Weights of a small GPT-style language model, trained from scratch on English Wikipedia: MLP 1280 tanh GELU, learned positions.
Each number is 500 + 40 x the weight over the matrix's rms, rounded and kept within 0 to 999. Layers, rows and columns count from 0. Numbers have three digits each.

# layer 12 MLP up, 1280x320, rms 0.039, rows 807-979, columns 240-319
482504598524534450535429490531569492481527463483550458549476515475471555455530474508532454508507514512522546489546468461506507517498485468535505491536507527504407522414492483493505607539435465539524558551481464533476426545534496567432488540
461535455420465544576492499537535534520544531500547476482497475500492521537492421524491501390474462382586507528510538512533454487601609510442435438410537482484479508449516523518463513507503505473442491470484495510469519528576522462530513568
474579435425478470404511498547436477498409550502471461526519600512461464467550538558458512464449516510526442452536489490494449497449518499538605511467525576559503464460466515456457455579549495554527487453476527490477528465481499506530488495
521517525465501421485507457458442514547541469544455533458493479501444481548533535510551525503508507516489477471464435502554519537449563479527530531520499513493498456467521527516473535468522468496560486495432502522569585443397502563494461479
467466492465527469468536529570443499527459539515464493513478504473497482506471506522553485497463513550535536458520515529491498476511516476458507515456555597475507436524492454478488482461416502410458487506573537463472548498560449515486504435
466534454478489522534517437563556508493500519519482511467475577504500560465526514522487459537495537519499563454532515522446500527506535522511536514496469449447464509529489500504544492544468442541508457500544563498503510471532509467502482484
474485469525552511526486549572510476512476517532547501461530471432439489482492496450539549543579511476486432558539530405532496436552454472585490547484502410555547518465460564494533537461476507459477498558410473493556418483494475511430478547
470492555533486482519505526497457541501490467484541489502459567457503495542487500496486482443606507563518516431573434462534496453515520541480506479543478584483523556477531490501436480465530495461519501442526491540538430447384514487464512503
418429536549539508551431425440548470552498478540502514492429438537533543495464511468549466516439478480505539478481440409567494515482523535450478560470494532523564525472531496571516457393496464517464516513496461489513564488471492438479460479
496511520488489508554536527489508536520466467492414502545479540488576392510425456504506500483505498465510600531537502451441517486509465480532531520407514542502489506488412458463526479551519502464523548525504522560544511558592494479434490528
543497515576469521482474499565460501527522492520532586547485552473514478468506488444452551465525475479580568466471469533538476481562597545413491501496412528476544553490483549467521533546572541422523510382502474637494497548439501490537497459
493519546543362529482537522473483522546471490482527485504456450520466513515443500469444526474507517499491526520505509433489490473503529476538505492505495542499566518473504409500532471485457462496480509479492501491574455485507424507563529501
458445485520516506514538498578501531463477508453518428562465524468520513581444453507507508509462518561494491495480521570476466444475481515466505470443509463463493472491493519499539443511521488479495522493468516473504539508495459499541529509
484507539474440554509498537613549482527528541512491554526573521537543472450546522562435473509467463455477497460552511522494470549437478485530518483494487494522539439481529495541537507495483486559472453491459480520480487465500432449513533505
440472509579483498514484419510573508492535481467520495464450459501478488499494526497557534452564484541493532470527518551567451443478492500475517442516516513527528488498447480573516507550489504493503504448394524599515525533451480522465492527
559497514537483544579475472508486485496482528531468407535553510499526489499554549503543477504511466396468532538518487495471523552552418467553503538494486541507515499537398435520436545452497454517445535438459511499511466451473537482494554545
439500517421504544446464527530481441500497465538483464522561461502447499468473540484486469489505470487463532522463560487502534561584601457500508451502536524506526471537513522553552442479534464478475465501485535455506515551530426481491519519
504501557558484422514459508571566475407534599413473503498526567516535496400548563558558509498510484505449497471507539491523513506516565500532506486539453478529514546436502523503372513626498540380491546533427510552506559506469441503528526534
539427523538511541510522438495530466461489499434488423519468533567488426527430565437535555558499520442504565485443417538484476484457466470480548504516546479521395542462538446561515542560500505466464509538432469516474542446418541524447587606
531481449607585546514491473469523577513541530480453553540542533477475520504544449574531414509486523479482549470495458464464506464492463574499527494486507539525550417482504546430490553491459488498459535537508507444476467633433547504460524550
472546444486533470524490481546490481461500544450540471464528440557537515452508561557477487552456494465491566488531527501498531515488532542492506493570453461519469515508536527561541510492433477531496472469484522517545504541522492450546468506
500486542541541402546534454519482478545574520537486518522505444475505469566525491518532490474561457433467374476468430484495524488437535518560500426553426527465478486532504501529461486469502517552572504587481547560491490503551498452526545438
515506530562561450512521577564450546484527439524541480511448528534507500531535440384525468495461488450479411521535506450563501528386375454495469447539543521546516557543502439486465479499489519462534541514523495511486483504503480502503559471
538486526502459500477532529436562494496484442531485542515475521530534516431480587507459413591499485461497479493423432433470530489524556494451547505563432463539524494513510507498456448530432513529577567529492452565567421505462570468485506529
472560501494494485464481505433502537575516433460569517527538487513477499490471391501474476548474447509553538516452601512572507547485491452498430549502562474513449506446482491543455506505489426435488464530509498424413526491505503488599476510
523498586478480554472546533468470513482441456538558535491513531510450482489474503492591500509466502501518488449500502489545488498506492463473397489443531415451450460558437539465483455490494562557475533553496550564461401495470496509496447458
450500519503463470447508503551512532512430543492450437508558570453433536490470483409506515479497459477482521519499537489572436452546603497462527448498389434534439523445528512517530476490554457489487530424495475470408606494453497589547436548
508567547516566511498508506526529506406470426426496486557478504516468514527437475562504517578469544572531396470557421450525469565491508395515433610509455515467444531484494479580446563492501459436534497487520582566488501517512461434439487442
529525477563478443469557547523495440400572491521547500486522502517528541539502532470513433547556443463532529499463554491489498506542487501574502554466496523538531497504537438515497489472484457467507482478455543452475450548527479520498482497
466529501459549490525480540507502511541483525563507467571568541591511484569585480480536546483496443485516486539515513504550472537516459483478490500521483554509444459509485438552475522420475548478489458528480502472461483520501492525482464578
517550548469539522491518459522527622540566491430562482550518507467553473487481429504493491466524533535476588488493480552472458486455469510563537473431477590456524486478463455509456529521506542484500559497502527508458505537486483415549488488
575558505493565499581538520474522475476537543427405489505500568495501498441585541491470551562507486512531460536512509554515443476529554440565489568523439445467410599474479487515445486466475471518454544480437585522480474513459428546495424464
498584536556536466402517468516504485485560555562483438467528432514532548496435551539478460491474495438468551514567540531484471508472454439492561523581484482482518489521500394479481568529506508555574432531522600520521496440579525464436526525
460548582527492509428501481549580486414543472449465480397484478479428514489501515473456517459526481513571479528471505546534567551501532555520475485467524492546537502464520451492486478550504491602482508490510517459524502451558501503536447507
554462543510478499565454513573403574428515417501436543490451517508518549484470493498561479469553496479451507481617515495476517513476489485459539509496525440510574537537483526454494497494519502488498504528496478478575534468560483539479514545
466453455566499519447509526587355478572530553492458511458565578544503478431493500479451561386497460432469518540504522535388443584509579522529558529475524587511529494446451466424493494495454451502523516531482531559413527438521489533501417516
426522482492468496511498497477455504416555528555530475518530502588596503444587540515525593499460490451487615506519531492480496479444507486529487497478540514511450505522483473477442536478477500491508526540469469422507481491500466545533488477
456520492455497451557602511449551470490489525476460486620537540437535402488477548541546490464458544580485492586491465495549559451508461562521459473509437501555546546477455494470476498482541431472552454475484465433483442494421511511501583487
503558519507473455517449467535517462458480534504521571444412534526472551522505451481438508490546553541482483467493518532499554470542530534531438486356463479532531481542515426483531504509454529531544528542467465470489567529446478545544459466
482330428508559454543493486536586445462455539402529514489469494573532536448481467447471504529503505554595519532515553491485492485577431541537465490461571437472391499459486496552426556525528470551495505529430524536578430519604432482554481508
554476500504463377456491497472518541515522533597526507506477498474428511474468540541515518523526472504473553466477450536505442508538467515508463470596485442472521486509466435542514473545526521509434581558503535500512436492444544508463510548
482475509530451484553489481502474528450481532503476528519523496497559520525468532448505483475455418548524526480564484484482458464495448553478442523479523467522477444550539526495467422421438577458526508535508457528369490495496476496518539538
512567494515543477557460505492448449467496459498553561425549493416513539500504483404553457490523494500504465465531482463539487611564590535527498481502579457475572484493584464444470576471507433535610493461511429474535491524492517531569495502
500543508537508505503578513488519567465502381521547492480532482510526502404376531481447563507484522469511481555511524507489469565550485469478508529478574548543481504413458546455461498510472420515489518525467472557450524566482510453502476479
512465505434489428500536437568486532501466477487477604506554452525459436531516491398514590547533538498542539445415525540465447488496550538481508507522461520466556611502504521546527507456472554475592482462503480418498534447503510476427543449
508483492520499471465479489606471534438449493562532514574445473571467534534536508499512499501515473451479560544501533467410510537474513486458491504441458562489528458520433470497455529517626518473455530555457499497571544466441472418485506501
468551468527499442553446446566602556512500565476531439507458471555520519490499515474512492497451485519550541505459535483587494458469517512468548498559529500483479471434467515525483481542507545503527540543501503555521533462468553541561407558
429475484534484487575550508498485414521520514479536564469487489527480563531483443461479550504493477399446539495532581535456558493411441500529544526482502527483561449555559501427517532501550529484463476464509465466514501549523496474452564443
485502440484507504543463499529515459514498540432458522557503533515518486495518490496509509515551428506472510451535485515484473488533514500477535482492489496458576541460528475463509440543503466542532528547514536480460505528494472515504525594
516483513548477443585530490531497489487500562561606498502530519465555519540532509490530524535487512543435521517495465499526482432586475445499506462468440486507528484537424481546498458497476441602504494554472499516419548508485561467516499493
426423525517447453446534466525502490455518530536536477496476508523500460506498512512441526447471520498542465540484505458548536492495537444472500509484544559477486440494561516477491517509503504457508490588526517532481541549537497473538547506
451503442587550472529377542551453509487433432470442572485506482493432554534461496530546510539537417485550555497480522463442531466456566473488506524501501526509506542486528501552501504516389462423520557582483464479510448478540488489510476510
432438471467542550475506436476442527433517449522450468550544526535475469513473451573511496493449551447508533476487527476469497550557444547507576493493534481523550444452526468563516540495487475513495466520501459456447456524502430550447487463
528471493504508501483465555522490496451487443530476478503505494500439480584513407485492521512494561501488479529544538500487524533527508476485552523451453525478526527512468483458474482509508497466564473503492427462537437455460506546502467534
486516535505512483494549520465489563547500514526432528544489496495459427523476430578515417517499491518509559423483385468480559553507516528500539519493480483437495537493461519489555528525537589566481480533544493549561552478382474383494515493
520505580501501472546509445540511493509531482584499515429444560564579563430457491452596519443526438499500508554448478465481519481508488590548472483470554473462472530514521516463523486528490523489548543469512431456509466530470475541433477513
472498408504555557487540511467453561493515465489422453519555503514533509508498485454492471534448480511469476466454550481496538470522509497583517467502466507521465524487452539511534571470471547455538458529576484515493514486483490574480522565
517511536542538435518492493487538527535456550499462457546550594494512544480489513475484452453483565536552508491567483531478480520544458484480485490503477539488523526460441531517532535478534429480495582468538525495497538513367511456488508518
498495472510537525568484499484545498514439489524457448507545457549504518489520516567538447518516516479544518489500392500488485492490496545469530470480519468541536465488477412484492539471444549443486514540488471464460463533552524502416474486
513568480539524539488505373519505533507446491483573507425479544510497465489434488519469469480502471451520511526547527450440509490551476513448566525486486443463471471467552492482432503483516493565550497505493511433532527579476501543489470553
545448455467495481509436464511531469437504530478507496527516539519545541508548461496521534509506495559522520469482463474550500484528511550541467564541523439492550531445522458517442465610466485475413512503446531490560474476418457527504479498
518477510541406465484536541473485483518488510560563510530465524493528501499478500461476489480585503481527544491491479442531525504452480490486515487524463478481483583580444564502530529495437537507538500552552426516509526465435481411540510517
553459439492486498527546546489538512459538499471470522461467499528497492434517540453410484438455541491456418526519552472439538549540475459533515534468508504522555567435621499505516520496447445462500488464538406504469404456423485559555517484
533526434492529463444539490548482503466481466468500527514475461485445547468458499491498482559564518461518528482468542498464519499566484469504497512480525548446534490440447539505535509535494508536462531556437469495483530508554417549493521548
488578531484480607529542419466498481477567519552508505557511432529451565586535548514429491484579466526491506433539444471564483516524525570485428423445508533507495478467468486513451554565474480490481483519525594525513543398483454502464545545
539491556558487465439507457498512598594511532545590532457528517454465603427521472465505443478492483544464492402490488495447513516491474563463535522509523518410484461480512502498454535515446578474505546543573461463593411515489473543482535450
528530479557516405538561552470502519486521481470533555418467504504488449472484545470496520517479511543462469493466492456611454581494476493483476481529488540502485510492451491441462505537502463429433532534432511517502411461532547564443486504
445473435438560432569502526543543490492540472544537615534604534439532468506522463513482530477538571509512490463536472501426461439539593425523538501467449528580488519499437493469509536557456540522518469450503471498534551502521473483511510522
474588515541488523559534456514574513514461462558537484507407580490483515495511479559478514522491465558499588568495551554506507487475515527462462551456523477482534549499486545433521481499496561552444504541531509533455533473393486588469459485
461537454466515511513540454467531493489542513552537476481508496497451565499493450555539558482472530466501487486528495510520495552489476503459401494527566490489442532486461528535472452488479495495481541502505483433466543503463492483517454556
485555474550491454474571520529530501518535445473559519514552482477493537522508513478419491559523459513548487545486440492504521439460506462542549469415527499496511503539617531507527488490520453492476578520497493476422539481500557481440487497
499426520504482463518584482464537542501512490490440531514570486560554465539499438509491501528553478517497459546515518529519503589554505536500410515516493541488530475535544522459417435525454452436430411368535426569522525521465522481435507518
446520488489523473473451547488435417532503530440469534474425482524504558512440546457563475532480555504508539514491486512530503476619443478478486517486432505490495495443514534485494468542474497471533552516464526449516526527570454462450504466
526478546448520530478508462497453459449567440548483539464529491542569546558451478526435462496484470476444526564593503533498522523488563546470482486534498545549413487527537473558540490473512472529493532483503438575461558468470425499472420448
476475488511458535488480441534507479507489487521522513462524515525513498486540480584506515452545514486522495533486556510529548477467516519525471427436516462461522490562470483548503473572547492495468539439475504520470532487445538465465470524
510522530579552449472476501484488499599509494534543522493481582441528504552547489469469443462571473502472489482510474511548492470498470476452476400474477527532470529490498543516476520528494573565518538515511491506515475438436487442487455537
524534518459512548551485503545412524520537450503488533468542596437491524577546535563453543505442500488533471479406394484536500413466418509546589524472533466496529554455608525509462527491559500527430545543476491565501486497503519509513414508
541447436447475479492530505492493559596594507511519468506506505557441454455546513519536448589533480490498457505485469450554524492553520477469482456489486639477494553432542474473495540464456522429473425481489457487549480481511463513477544555
467528540430535457443533584476473444425577445486539507474488450502496430466561454517483481479508506578484513518463491526507468475505522455457559437488487446549450533461512458546445513458490505513555450480468534441532476472512491532489461498
503502570401476546541467477515484468462541443502480489441600532483460450566493531502487508429486450547544493491491522529485464468524541508503524452515480492536452503503543451484541463536492465474427480555494537487421429487512516557473455425
514516459579451414489590475468455472539436519490534506405496550499520483480482485516514506543499461483457468500514469460550509517461448510537444531500515513509514507474506543404531499562537441460507509560518504480421419514555523506461442431
473506532496532536474487461537525471398486515407478477549507554484581515576485478529473513574472457536526551493558507479479405465602464536512437560474543526574489451484487448606492510554501486516504515520490515486485510439576512439508451496
500521444489535489486551515506487422524521487536551494597501465488411438458506454469517496511449573492517564474403566516503489436406491582530507460509492482532485534493467507528522450551446488527481410470457463540494546509510520509447549501
438545511515487529452523534436497502531511508527501499529492544504485525523501458445461488509541511480478448440478507516469536506413495516416494478551487545550481501494552606518519442500521388451453498446484470537490505410526495510485481562
543508503539547558505568494475498510549509565477439487484482456496544517459413504602505492502475461454493527612461449480505475471538449430510531551501472515531468453439496457511512515508488546527569439525538557488434499488589462452503500528
587534570565531422444506436497532543477490522539563458406517566545438536437439518552514537539473541479522461434447504500474562542513438432559490504528531477517530510481511484551506524485505508526502512556538484435446517479529495473406564451
431483513529512478495505476546557413511491468527505471431486558536464415397528462502481522432500439520503471489506469514557471410456502551500529457466531477518562534481439454572515460446493454487557456498541477521478567449546510495551520549
478444519543450518497476490473467565534514460517434524524464542500498507523491396502444500515505512419577472546433522430563530520482476528544572511485498474534478486510507475497464484518522450441511482421495541515524584463677544414491479505
463449493480542561488526526503535488529519538504496512492531543524481503461539529497558500483526530507479398444583553524434522494488507536431516446523560451549363478480523509495494469543521452451435496551523467522525476433516522485499475511
537489525506612454505447487420505513462516438517522479441525422492527513541510558428530505416502509544467472509393511541493482543541505432564516419536503496492488526522564489454513457391530519534506518506524496492478530444508509487507556476
494464552520514542508507543520401485461444382510513544546491506532496517461548587510458484534522529475434436445516530469522529439394459535550537556538488474432545482469504490403504513522536435546533596546479514492479412513581442487446475512
509561474494512448544492484491517570500545631452540517465507539494496563613509503512520506492419440513561482463513500489523513465563543568564510448444545519529489495522445473552461475498424438526413481514538532456435458478543528470443543451
405577512489487527478435493521517513505558503581553489503506519539555467491472532498453511442461551504512429525511581456465511502506465533540486440516521453434516485475488458541481515505551537466528473562455447408493530484543511527475462488
505518474488477487502480469486448502508514493586500554445480501455492521477509520534489480527548486514439526504567470446499429496451430522507465497494450527502511508451473525476492480473534509600508547460477601595534486526498466495524504527
523453505524517447504433553461508552455588527484596415513523455496378486463503482437554506549465513428554505481474481439442448541548474519502575506501477486515393419474486514502493484543495545477449546387498481467495524506514511515535440508
473478515446451464479466513514513553525529469446526480474527492512493539546448517489445552488512421480443533524536519529428473545576565557485488442455552450485567561548516499515459509437487485502511547521470533498527445523636417420496552488
410537425485540499470550599499556474563566497520566535449486492535495508517457555493419523479483431489523468476501505529442464435540550505498546572420512546506423492537437581473502478529449506525485449497498493540525535482495483485501467534
507514409434423425404507436451458554469593508577581548516565508479474541418495559528541469527468529527490520513481483501541503544526550532490550471461503461545485543515574523467466567537448509494596531564481472598444571543374555509536465522
554522519513573591400376478485484483497500552459530432560584555441508515528499516490441510527534518541531446487537441491450511484477517587440562521408456490476464509453437575476489550376490532497562499491450449460567499515472513514495529487
495558498560487435586489507470539516487467493516517484507515511529483510476491496497426471417460501573573498487465494502500486438506527464474559510484451568446401510462547510521504477499491470471511493563586502522458494503524464452552445589
495525563513498486501478506442499553557545531501498515526500481434511558510519484465524489481570490459462459489472467472445544510551482483476526499556522454527534493537518564441523417501434495502427490521508512472531528497526497497493509486
508573514460443498537470523503482497471561461452589510534457490506452553533454532389470537529528506546492495546493457550558500470505491518525532478498521551450490436546506479552521478446435581520458464464500527497502459454489552522446528505
441572505489434538445509437580488552488507502487528541530531555487507468480510436457490529500550516525485532511480496494548457572461539423429450535507551552471466516506551528489458495516424538455509534546458514598479486494489490525450565497
494455506493453453510495487488499558485512544498499463524535500485540488526461487493497505535428478483475419518515487509395497552501457469510462451476499459452517579445484541548500458511562513474501540501478437564520548533469544457492488506
476555467395472509506475464496556530527514478538510527551534548566448435463566508478531486523479489571501495500475459490564534446527535496494439541471534563475549512553408540511521544486461538514500494467539534468483482410460534478515505509
479497537509443535543514519544565490523502510502522495505538516530487476507452518528552414519556504528423515459484440556496475517576452483528484503494511550518490512484511486486452535424543498505469473533532528513452492478373530475558511515
524531443446540506515542500537474502412462519494520457519528494499469429451513478454463431453410495524469533535548528468492522399478475544547480536562550477432410472491536444550526507507494477556492481484528562448543486527494520504547509490
477540510487509427589505439519534516494567566529528506504511501530529503494529437378474481462485602531512483511537521564466495565559525566440523479509490583550448540436518520476492558479452537521482535468489505532488512462499545571536561471
429445441555556534555528528503491453534491422540523521541499432546497414543480443524499518479490450501488485514450524496507394470590449456504447523476537474484470431439532522466474454485533424457530550511587511477490560506507535562498428461
594508536501479478495502479461475476450437436504535525534572566491497436516514519466537532440575502522509455555469477530457503512498585531476531417439445518483487454447461413451495478517532558475495470504522511478506481529542449483460473510
535510512532420548529453532384512448497476460552570531545499434458507544501458544473535484518526476570509427535485565540513472501467532503438467466531515459567397542497502473530535457519455527462407450503479472472534502478459527463511440553
500461533554505512526525504400411554470550472452525494500449548458443441534459486520471497577560449474545508522514540449490458481549532508486505466419568446508476517528457539520499435402501491452519490556437525495516482485594501566474546549
507498495393441449591440489493443506460491524581508559515506499477526482515505550498527477528492482465478505522543454471480460437522550535505536533486516470487474429489484485519501551476486430488489577523523491473472477539522515419478544510
490556461524503472557493509414506486509516434485530533590543494515471511551508480538502527488502525549522531450567488451462445469519522498507498523544439487502539479502511489498490498480507495421489502463456446501492476526508468478532481555
442527502504493507547545474442470488415551535565508524458511518548488445470515481510514479506555486525509518480500505466466453497540508513408509417530476477505448442543538498539549499506486420577494522510524509528498529509558501504456493490
488515526497566488446500548484560513473468497447490529376555429482500528467502568532477515473454420587529447495565552570476485500568497513482528516473450482521577499476491494493461536466514498512538543458488520524477447534380466554479481515
421528417526555559492480538506494554616432491489485538553551552509490480508447453489492472407532431446510499433476471479533492450477504534542479485428427557477474511500493525389489437486499586449518458535476482526453560496551590523520484521
506539480577531526496497492511528453432439436485573492511469496500447536496468518463511567569582467590546521490450492532539471473558536460467490491556515469474512385473479539522436488504534448507439494613456491519546535578496494469438529559
585486467526477528449531514489532423544525531512549481501548485566507460479474447456460482544530523504514572521476536479531532538497474501483494427517461484473506557467488474500414481501506483463449491557526525581472489501413523547537513538
482543414502495500515490471450514550486527544495474483466545508433507530485550567477476469507487423506537459505442495534562554422474542546551470497539550496535514475494576446514497444486417515526479508515479475530489422508524526510500486542
514517469523441622493476478539496489425511525418442491516469550604494437464567462485536516542516487491518541441501512440504562541441544490495487471540521477523478525422527485486500481496504530582504489557444547551493551474484497578472468548
467521508523565496539514533431545573467511460493405416505562446480420487496579516511502490515572521479545466521480577528485535545512576534503484455494514545551501547438478493496525527513482488483460559524513514521529551505474408489532474544
391517550509506587538547480471498522476499487536517524560446567469529551460487495627526546497459451537522540524489519486535449595460481486509472499478487466479478459494483421450453542462505553460453457518512509491503507524488494475559500496
481474504475433519428563458522417461533508487522485514452538497450555560477426530486532526474421494466423453460465481502456497488569497491523523544427604491456504545524476459527588483511465491495478576541525429526472544448416471504520462530
539481537461544494514527534586465501442476531534521541490510474518467524538501490518532453529509432566501504467464544411487577496455556494528542496502525540485404452502501484484482448441474514488532464482475528501434461552495500534454498445
428514499555444506489489525455586439547492514491554569479433515470476558466487515554468492515607506472514535563542532431503447508465467501454543502449472561509479537520468531506509468502541581452486488486535465450504539528505460476577551502
491527477513519447506451557478508545518521522561505516545411493570489509435476508525463485487495439460520419496502560463457472494508527557450519524488509457537485502414458557559460472528504511470460498385478537505510449554436471476468501491
494524527502483503476518471407494486557579593482514538445472466503466484486511426427441539469454560498522537542510503445476502484508517476404517482417504572496469478425590538505495508490429519549492568519490487492515514502483488463508465495
427477508511619461514475508481496477459417488494432498487408429532570487463521540488561510530504473495519538492522532456500539560471501534511446459544540519450424524515518502579517472544534486501493516465452455555543481528493540543516499478
521546450502456515521465456512545432474561527429430462526539574527462481490512502457558536494518495511477496527524508484442476455527494531581540511560495478459452481549490473490525491467473506454389484451477443535508492536484552522476482465
507524476522546537478550501475565424524479463552531512488446476518553514488487476499484450503460524555547476488482554454534529541514472487477413529478497497440419514440510470535578582544450444539496537432467526479509506466437534460533537494
433517557451540479445516520504495526479544452526585505559507504476511469474456473598446466478529534566562604599472515495488505586479526440559488484441540544514561456502530496480498512469491563547497479543519498585509471473527494481535474559
554457499467489588554586559559517475492517489526461492470434460392495503502501532449525505495401473542443462506539545507462506484516532550458496464515517490465489508528500459553460413464477523480520437445515478499510469493631493539512560489
490579563472553571493467499499517510525500491495528468502522515481456486430517547497571517438532560407438523444478429520492541494456496498473428546471568520476581530468450510475483542476466478502470440481469519494455523468521458471509470494
444485504561531556586458523493496557527497500553533506521491448427504559439496554555461521463553504488502537549430483490518528501406462533539503499468521556557436477491520496489503493486442518457466476518477520493511424536500539525453525499
571490560505572514511542446517477486543503536464519489466510475518474469510521467497441494495527493545556526454427480420525515482488506465438422492449502471523473497520508480437461501468498573369499533435490482486586436426595476600539513514
533523451493463476512533555455466495516506484479524561519520550470428499530495426558569508481466452511554514526459529492541550517498485558433486511495484485486472555574504533452475561465511486499585578447532469472472517466582578486525497527
541512509457452459507475566545570542583456557476529555518496504559553467539494461545527489511530523482433492506466496521525432481443485514492460451503514482415460588472470495545529497543496529506492419485582509455467457547529460544471548532
483497536548459513487529500541504532490522498499491479462461547432492579493505414467504517448420485481551509529485538517509574482527520554522575503517466471542424513510488456462521495567510490484457460526541502577509431522532491455456502498
525523495507496467567510589479469506523503459502483407494475547519502485502488432453499444447479481531431487569487624501448454535585440524520468480520463472481486512529435603513576493463479522479597505479483503549485470471517476510487444568
503510536553520489505559471576585498509518585518542541489451419466494549501493478500464460408450468509469486373519522465474459407547545610532416434471477511546455541470491540449537446491472470572459552482458463499574529493510464493567512510
511559454504402478551593571510457470611585490497519499556502491459496561421533534433572558530561534564469509438592533528481470492508524451484459463443550524478529466514504423522478525558485525511479485493528500527513481500542448575531476568
585533487507507508497528443538450441437500501527584522519487476498505522438522495510528512463423525471568487412529515491471541544463508523532491537444473455502491473527455474490520564526545422528561520495497552454532506535414501580491487494
440503449561596536448532416524476544442491544474474417474555497509547492529437521569525516455500484556454528528545582467489474446515466481560496476516532464531438509473397481458462525568525471458507559476519495516514440529538510421503502493
527490479566476432471499524545524479503589525519430456434510488495439501491506552512524503543472425504490504476502476488442558519528500469479500461480525522543535524515500423472558484502542516488515492534528468546506512481525488554572441465
415556496453568551482551519531548452451478447482606431480472533473474481406447499482420498497438536439477490529445484557544535449543545444494452500542520501533494539534514551501479501508491458511536484540492496520497475526547471471505487538
500443503489487478525488509524487561489521515496487495495520526461501470524531418508453451457475545469453484453528521490443512470517478558547529494466520533532493493449449453444575542488433479483501476522538442436480523541580498596488457536
442527506518518439522549435507411542499468524500474511475488454491472496510518510507545486506508526516525421549513481479488447482535486568502539402567436543490482522457504497483502511480524568542406518468445541542513573391453508502515517496
529561498497534559504533481510524446471447487502503507449522445567532469382505563490476564500495449458529497453485456512492510456522503528474510501452546521514492449481583550470478478437471463524543452467454515476468553516472570473463496521
539415479509482623510513535470526529505513453433535452485499451485490526458485478583468451553543452443470460527487571552513442492480508512521525463472521505453457403511500503544503472534561493543450498507491528477476504424602516459507483479
574483514547495444502505503578539545530476479512494517458497530476486475472490531451446488508500483486489458472466500433463459496528524477469445497538485534475589504562521425508516512436436439475475447607431518531423472448417584477489511535
457515512460561504475463450493464485515508414543548500510569483498511471469445456485573571452457463538473507526433524526500455549473498476539538491491589510561520492438492540448501517496518444420506471512505437407417509512488494474553501500
555420496440585457506475453497533538508503551558503455571541530508521537468474508471468529520546433413529555406469543539503510485527532485558503516487505477552484518512425463574490523475543481550422606486458435472516481423551527519454515530
578495540477458482472494506487475499453484551558451474552469529488586579519457510419493513504490491566500479519472536496481474399521424512479431459442460483515474459512524525498565442511487523537483479507480465507464451540562592510481477534
445540447462525469436602533540466450587526532488456537460531521521448520403491565502518505461466384492473495509529566490533483474537473490505488491488534413593554592513550498557540525450524486503552464499540492545559507512496480482532460509
504526486531498467582476449573439562466449491463560508471518580567547497469520531422478418521545493476445586466434512518501425501512596470568471490522470464534508487530498489562496520627479451520591503566573478516495503475631489509546499524
455522520538470474516477524457550492476574480560568491547500495422498454441560392486554561523544490530485502465459485466481505490398515527526472420471433463544499422571512549440513533492479513488485510483494499456468590452445553496474523427
474420446532547497484473492554554444519478577436528592466512539563543504527404440458485568500470567543516488528524472467514545500478584525533563472445468572602490536495454464483493595599451456515485503460519434454433501505567460544460503510
498519517490540485566490444505484483468503522514520527455478491502507497550504437474413464534522500605479471526464547489509469523542483489505498539518504560480504464480477512606539492485542459537439451498481499468512490506557526537500482541
553503512409526494513501473467523505463529493554527557470519507524449530472508556404480545501566521425518510492520527521474491504457590489526527439549466527532510518556472466459502511482445487531526421546489469531477388523594534477508550515
512471536487466486517483466499511473408491499544552459530468526487535493440467481463530477405541406506510505582504490523454516469566573551497512497510529536481503527447457507549545474466507510491570481512527488528503611456459545510475467459
557538568605476518474509492499570489466510563472517461522549465490515513499517576549458467475447511546484577539442531511523458481479461546509585529415402512455447483443479531482554505545547481489431574516520435483506545493496427499519490516
493579514474554514509532489490488510470530599458481506466560520485463447465505520508491480438474557424485448478439442480550471521522519545535475463465502429521503549534508519508503511495496522533494527471424578557441467487465516481509549552
463481519550555474513531545501542570598503564435477474530451450497474456477512509458440485578504438540530530531528489516478503434516564604436481480484503540455600541498446515464432569516517479525567570458501534533505479534506490443566501444
580496521516491508450496484512507485550505463555557517464507476515483482371399534509452517506512427449481512486536542602553509513494494565466481482506496492465512432521521484458532527508460581495524474515536463430532544442509436509495506521
531493518465513423498517505528486504468523466538544486435577471541465485462569517479474540520533545560524478433522523489496458504467532546512467578436502448426489466483444503471493459410573512522509572539507502468533513590541464527531447481
527518535410510403500632525512500551493505542570488528491477561507503474522530530486462532446509448432540475535545490469554419476472533440440490461525462483442519488564519544500493539463461444534512492467504471514528488505488515516468484523
513552498508534448535536482457518530500499523466477466559524490488501587445525545437449488475445447511506550460479518514484534520555513494482464509425523566435532499507436531494525498485521481488528460528485565471488525486641506463492458409
472441542525493496503513475511510516500481508500507487498471486545503450539511524471538461517490481507563483465545418508491470520524504557471518446536484536473421427476484519491506557471449523517498535408506494493545461475425524468444478559
505486506431504477492494498544503481459480519510524564431503398550454477495456465459552555499542466440538528496541485565494448466487462500507473517478495544464519563564461496484445534487479564535551460516515531436480476541506548490499496484
446538465489525519609577565521482507500611570501523551508513522463475568533469478550515474476560559486427506511499404447497438570574505474636528511511443485494462502536445531439471515540489463499561487517594429528511591520355455467445489494
488512524536463424507527489482522472475508509502554440531479476533551556498470505516504460504471477492486511491516469512430480510499430502518545508528482509485514485485490495488449529494475499550524524519456434476497569531532476527481524506
462461540520558501499432490414586462480462489562538516428513549435542464451549439548413504485529419481448515522489472512534533468510512510492450422552490497456449544439462427519468539487496514555556538509563516566540468547501507456574464499